From a checkpoint of a small transformer trained on Wikipedia.
Training: a variant of Adam for these matrices, 123M tokens.
Each number is 128 + 32 x the weight over its row's rms, rounded and kept within 0 to 255. Layers, rows and columns count from 0. Numbers have three digits each. The size before them is the row's rms in percent of the matrix's.

# q: layer 3 attention query, 64x64, rms 0.176, rows 0-31, columns 0-63
# k: layer 3 attention key, 64x64, rms 0.175, rows 0-31, columns 0-63
# v: layer 3 attention value, 64x64, rms 0.163, rows 0-14, columns 0-63
# o: layer 3 attention output (transposed), 64x64, rms 0.154, rows 0-13, columns 0-63
q0 096:171134104079100079091091183147169086141153061098126132075080138134132108118117171091116066095137113161084103156131092131093139174082095142131133067098132140127116123126111162078160161078101136
k0 096:090164154210181138105133029092147163123114131131161134176203143176123106099119124141087136202171127110184143131106158105153089083127139125129110157118142140134127094136120087119133129152090124
q1 129:182125090061136090137137186137159084101145096102145118081086121107124114163133147089114100118115129168049087144121107122093108178078126141138092126100124126092189120142106170066161139069096113
k1 156:211144191062096139102115150088146070177145144163183112091122129157124118166125153082080133066108136164057150119120075102099146174151128145101123110155140119119159120135113098151107127145108161
q2 097:180094077060093048163132184149163087100140119129125125083088119077121108140119116110104107099151129146091110155142090123079043138101123156163135114084117123115156122146109160084142143084091100
k2 128:146141182065084131083104176109138062160109157176174143089168136178142115146138157116094165097126149177053170106152108134084166161164130144087112118134119137096127126131125103164086111138119188
q3 158:075163159161201191106158100106104148107108113140129120160168118183121139166155136135155150201101126090131152140076189109186198117159146097105100166165140144144147088104139113160133090124134122
k3 129:110082056160152132176133110167101200079142089086091115172074121088107167094120109126173112142134109057184105157105143149170102112092122130137155122110118144149102131144140150070149144094170105
q4 136:151099123085039078133089189145117058132145131128120122079113139100135117118116106117095131083174126170123114127197066152071095132112125175149150076074119107083120149124110135129103166152108126
k4 170:161174197059102139091147153099145062172103139156162143093169137140141122154153158121104158110121142164033169120150088120105160147180132122084123107157117120131138124135135102164111107147077188
q5 108:163135052152132146073101126141206101133120117110129146127071144058097138121109111109104104082142116116147096114084131114123069166107082123145154121136104119131145177149120160073194148048131109
k5 067:154217125111132190082110152106131124108072154185179126133109123132148112092144132077143110103072120132100133105086133138163170158174158126060121148188175137151111119126176125125154089153166159
q6 250:179118040103105104134106138144176115142136106086113140126058142048120137113103110104129062066152109133127100133128105133104073139094085122155158114121134128121134166145138145054178153070117114
k6 121:136151151062130167109108172105137077145099157175175144105151122156145117156125158113087145084081132146051178124118106109134181172190154115065128138198123124149147139128152112176122102138100171
q7 069:095137145140179140208209070115092169115120136144147093122141094173144108117136167129136165146063112100112149141100161081159126143168149088089146125188103110158111068127117084145087095131156134
k7 144:092133061163120101140127099173089200089160063081090125162120108087100139094118070155200104166149099106181112119135161149159091090098110114152125164080134138134108134116131152080144118128131094
q8 080:130118154108067094183170110177202169098143129111112100093144152164076156133109131128170119135124125103135105181136087133110088109130189130153132061147075118130199091157088135155163152125127090
k8 086:111156120177171177156178152143067146076133138114138197131135176133099157137154144160090116169137093109169140133114094116139089117166114092147161155127117169091186066099136050139149118129175136
q9 089:117118108138132124201157127151136085141139067140145133150100098107100125154172115143107120087111097061089164175118150100186088151152105124064160130188123174149156162048125161175144136120158113
k9 080:113167080061105162105134076191109125164122128109140160159174114085126094115134137142157098071084084122097115103151177159194175106120108129131076169164124149092141140111128112189095173145146108
q10 081:103127167106120079115214107154154137096151111138170150088111099160114129071110123152178118155147127070096149075133128157096138159163098134110047153101131159148085128089184165116166087094127106
k10 080:162097097118046093145143154110108113110162138146151061139156135084174097130159116125124135117152169123168084191124122158148088118113133147147152104066180173092131141170143169179090180175135148
q11 071:153133141129072146157095112125125099167204129154104127109157091169121132167113137146107189128106110133094182166129132205149153143088100160163170135128096161122175091156121060107110141191074133
k11 090:064155178165159116087148133177090133106061070131085155150109093178114147132114157060087109153121098123177143109145152132144085074086080152119129150088113136081116095127115133108133175104092117
q12 074:106142240104113171140098083112148107114130143125126139098114118199146077202112180117073115114080106125150125158141130177132120078131155091166115149142144104076128167144137136170157124128144084
k12 076:089169123193137141083139118119132149069160140196147114154168118140130086080153121062165147163201161117174068153169130101121130125098083125149147118139093144072137143100122139103120144180136084
q13 073:140091069100156131179112149200163130115092125108098175138127111083089119148144149110155120083089097124200102072086135169134065157142160140159182139140130142124114099124131151097160133166152058
k13 090:208112096086091149173146151117127123132121122117158161120139080079114139095155123091139132116078181120081162105130140102151181156196098107115130147190110084120085145073142141164117126130210133
q14 068:184119143130126115062165116102111163144132122133134081100158120179177121179082215138136195136129127165143135130151131147073128124142109151169149040084119145131095112127111108094159096132111185
k14 075:087135157174150153139109119127165136125124115112106133101123126210112178089144133156190177200093098131182133142062153180104135125166127177088137164104176145130129099114132062086128147143140160
q15 084:166133145153133101133181089154161154137076093098201141125154111109092121106116137089131100122119114097161069173134169154167016116125133155085114145138145079120175129085150149096166167119124128
k15 081:185100110074129140188105139105149124166157141104117132073131163065137111177140191119145104102121095124098125062140067145078092113115147067158147126132105150101074153086089091127113140130174105
q16 080:159066106146147069122179124200143167047057127132122067081111117102112092130145148109147094098170115104110114177128117096153124117137147116105139153131086138137137164066117152088110157087135092
k16 069:104193089098144103186144093110135092182210135110099165161158207093130166128109130184131152136143125070134138158114091149097128150160150135150129118151174134137185141146086117172149123157168142
q17 099:118092108104113157132125096147146185144192113124142124153154125146145237113115104151132126123132154175110080080141120146136136126106149157115159128116179175110203135154211118121110069175121103
k17 082:184152112082156070088131159090158126170162130087097087113091100146138179127183130041077119148097115143069160141135129143108082095136128148173157088174130147181104094121139117099147143122136106
q18 068:108105041131153163165089149102130120150083191138137155176094168093180139209120179109152126117104070118146137162127140133159117099120149118125204123103101129154126132141166094084083101145144111
k18 084:138111107085154131130117124149160150167109089146177145074104088143099160136105126150144105111098232154112139098136101107138123165132149091151155136167069137189133141041099145112089098101100182
q19 067:054088130155093101095211129098138132115113083098136126144133154048099178109113073146135119106145194111066076088119138120180155173149125137122142150105175129100125081117110139152115114105120126
k19 065:154118125109089095167094104098185091151154150120150075137091135113134181198114070151085102105124138115043126117125077143119191123102137102139106145154160145158127151184187144151179124142149151
q20 078:091130125107103093106164102078128138146083096158182131130121110129106103162108085103054127123126145075110175087143129169163165171157119122159182175128085096097109153135161178144174084076083117
k20 078:144162119143069143148116127059186106127145142183163083179097117104091168162140150147138138150091064134138142105109161174167178146088134145112130154128179176084159176172170113147154108165137117
q21 072:108104130116149137126132141107144083153067152107171129149125166170168152191108174117103096097145069079086152108175121177106153108077111173055156192148155146122162132173141142136133146131124074
k21 088:163094121134151153116092129165132124056121072171130107136134116127108177115167182190102130089127192099100139040145108149114141178105124121122191117130116187097138127119132073119099069127124126
q22 071:088124131110065138088181093171146130139071102070139117123153108137134175158087085070110083091130109118130144093077104128145127115095087107071102136125150150173199139089132108164188149106151124
k22 084:150105149111069125111158134126090144098191142133164095124172155110139129162109101128120101077172119103034124121117081141167173118149079165083149106111113160153145168097144091138108129181127049
q23 086:137055083123120134169164131070133147122101120187169156185088119108137117140129180141177176113081147137126110116084097147176109063130184110142167122128102123159095120149106149051156149152101124
k23 076:151185103092082141145061115110197191178069143135133133124147113125096160132112114116133054140117179167133096074123133096136153137157113100105125125150179100129133131071136116140119104137212153
q24 080:154069073126185115128147168141101127125133146113076111138113121112145172071134138182206069126142192107080140120149116092084175156162131132160151152123122113155189108087144084139136106079139130
k24 070:145124125098070057133122069175095103144168114133126130124131098129129187149136094130105121107119092136082123142089157154134108177178208090112095120103144164197120104178151110150109109164150189
q25 099:105158195135098160112040120063085136139152148122154135137155162141145095153153146181109127149154178181116075146159108108133173096125144098167138135123166146074187168141123147195127147126109148
k25 067:097149148197175122092102144116190122099145185165114078156117170159137135090150144174099076166144089116126132142188151121108165150114169115136111084157096165195136107113138142062171148124129156
q26 078:097151145152074103099112164162135090165100138151171122151080111169167092204100173074073101115134105104164173061098124176123107155124117120078153101136102148182128127165169123107138108155115144
k26 076:078072168132151180127120143101144119123070107111208082137090173116107102119115142076119153132154119119146162103112164168128178127059101189131182140156113163086120127091119124088086114133147084
q27 065:130126134155100109136166098142137120094134124155159154130170101150143108116103136072108060104158076100168153120057094120097083146094082125050086158133188079137066153130143107116157142095088100
k27 065:130069147117123121101097109082147126079091077125144086116158153122087082148141094110216124097148106123071087088146123144153141166097130113108135084171144136066109144096056145178097141148136092
q28 077:112164174132065148100180083047113190135160089165118120162187116133156158111108111102118166155114132197139120126139108139134146123093080139100118118112168118087136126151143116125131103178085207
k28 075:138139156164146105103055109062154139172095187088095028133118088149125136153101098141141114144133086172086103109138103137107081082084118132124135107144170156118112140128098093065158167119124131
q29 066:195156125140180162138048147104149097158181161149164145184060159122128107090207130161152157109150106163158126162136118112120087174120111127126138069111112129158117143110107147116093082161157127
k29 078:086110098098188159121122141155195116132060116118141169142139153161120052079163141111151128151092113161152140134100221121129094114166132132122064149161098093149094087113138097173125132089140138
q30 090:149123107150168113189100105093078173145163196150063149171143119138168121124149131129158110157107155182065081147116116093113105105156205103177103134140103098077115148131085156105091131147114121
k30 090:120144134127149116175089130087134220153127118170106136097132138150161135107133077122096118181155115185177116152166139078056097116055136066154132097133116103167153123135110142075134120089096147
q31 063:164080085142162152140070199139143076130134119124079145184105125142166110136135175096112150092119126156154155115115131088135087091111160140178194105161092164159122086180132122149137187125138071
k31 077:153145139123141195103119105173097145125112107121121188086130088135096173100110136127148129120128155104114168061151140103158150189168154162141102131181141057148139144133156129121139074102232149
v0 091:136131123173157118094094109186215175171166102120140182107135066124093152098130110143126136165118096128086045118164128121088154160101090087164093098111139129115162088174099128118105139126131170
o0 084:133179093124184140078130074125107112124174072138049166138149127108140171158148128121137089100099090094080128113096130142164174123130111130134080173135152122105080095102129211172153114083120116
v1 091:214115130153118119181123105094119102180073151156103210144124092157170107113130155182122127108145136160156150140143117117096114177106155113120159119143133169104132221160134095116148142180168100
o1 081:154100152083154110156139151153039088130113100130160151070152137143144146066124124135115143128140114149160165139161125110169083143147137099184135168132143091123145128106157093176118177237142161
v2 082:103118140114108110121181151138110101095052065079152201128104101162114158109087084170134177154135109122113173124126161157128141153108078102071121120114129149160159122160191157130200136135118091
o2 075:118103088098072115134167139148190065166135077128180126055144142071103171114090135126151112144159113100100118104092151140102100135132047159108114189126119130113130125147091139080158145074113104
v3 091:130093131133129118124163156044126086161161148160173146116150093132144152085114074161168112186076156127080184113104155101120146100154111093160121213133147092138121169133102142103116159173080135
o3 094:159118142151120160129126120117132104109110156086116101170158113083158107140080131132141115146156129171121173114156099130031093157171121064117095197118104174148061138094201132101141155152109091
v4 097:081046134120144162138044121152134141083135181101174149134147091136207153125111088162128107093099179136136097085134115138122156122106171151111159175068172146132119126096155111158144164115161127
o4 101:171069148123164127109103216132123153118117123148098082117189113185159152161110172127108082137103133138119146128126142131143174148074119159091116183083156207113135108122126083096091169120173120
v5 097:088119102173089120186046146110119138149135107135141164121134163171108167095117130132124165127209113146098127145170161098101095088196172117152122110156078072136115086085082155143104143135142094
o5 100:161173088047059136136108157110147143051111121157061154149132108094158157103107145109140137094143086117192137114139147150109153122087154144142100091100142066130068125146154134126107072115110163
v6 081:143157143129141148170072087121121146091135164156064125157136154124169117148220165111124169117148136145131088160122164184138122102128140139116159159085182126127180074179180076098141101168120135
o6 077:140171151130168178170078138127102164116155139121116153100113139121129107076152116164172189217051097169114168121152096099157132149113151142144172103104115143116160130122057124146058137134138141
v7 080:093096075111115122144076150066117127119102158155145095112127125146120075166074186103098134122066159101144143176179161127134123124155170097157104114127163107148025139127066122148119125129150094
o7 080:127021127082085116150134166132130154151125137112128127152145104163174141145080162073122086087072171131175140149141067137087129091133115153094081104146151115190105122103086101117163101159130141
v8 074:120163140145169130133132160184103151122202189083102164198068119104094098158061100118103191109121123164129159182146190119127137128122110151123131123152105101138088128075120128127122144115070134
o8 076:130139066140134148129063120093135081130099175121133117134112115151114142057144128092134146049118084063100144113048077115117111102136148138109118131175132133150177084108133130106046126098128095
v9 099:148137121128117154099089177125120136126125101140138182159131157090095140155081049180105172151140085128107184066146098165076119140151130045136128114164198115143107122077146118118124112081106110
o9 096:130109043087124109057087113150150121162151116105174108122135166124103147137084126117113111117157049112150130060103084161090061117125143181100108130109181080157112154129123154114149141157147089
v10 085:165154142112087129124153109099085144094107158158145156146101140100215099170184110129108098096125093104120157173178106147147135118101145170142103047155141071159101128169143168139171093138110185
o10 077:093112147079140120183103086146111136181130184099173159104095194154161126086084176098110143176126137134122112105184115111175121069089133134111119128154161137116147170184074069141110129158136150
v11 083:157132179149122116145163089100115129032127057124074172102105081121085141115077107168164145175152119161080147097148116167171128156150124138135092149098140080132172090173117128136112120092102153
o11 083:178175167100097150121155097118141055090132144131152124113159146129136151074156100110185137157113135133097070099039114163090146073139092144163104138104124140121131108194143199120110125123094108
v12 091:102162123119133126168111108135131107163176086113076158092145198136158135116134081175196146082136099151114164165111125087106157117148136155112186103157113115138079128214163179125124128183161131
o12 095:122153104177087085202107095129114131145146084092079135099138151113123130107075097174109112138174109180116163145151131114124146109064134104175154088106095100084142101163172079107080127193111105
v13 089:142090144154163164094070152077118145145072166170163079129123157114141105182101131083150156131148119140154107177134096137119133122123140128104127138107147172112186185060114090159183158099125055
o13 086:146095121128172150096082198114050116137117135176177149106133108158120133183126164134120152200138090081184125169134136140082153140171140124147112067153109094129158166110089066151139121133137152
v14 084:125090133099128093160152125099136123141126041096145141139127190152082147179078160136172127111137136151141122180162186147144150112113171140105141147164126065104180114102207171091079120145138110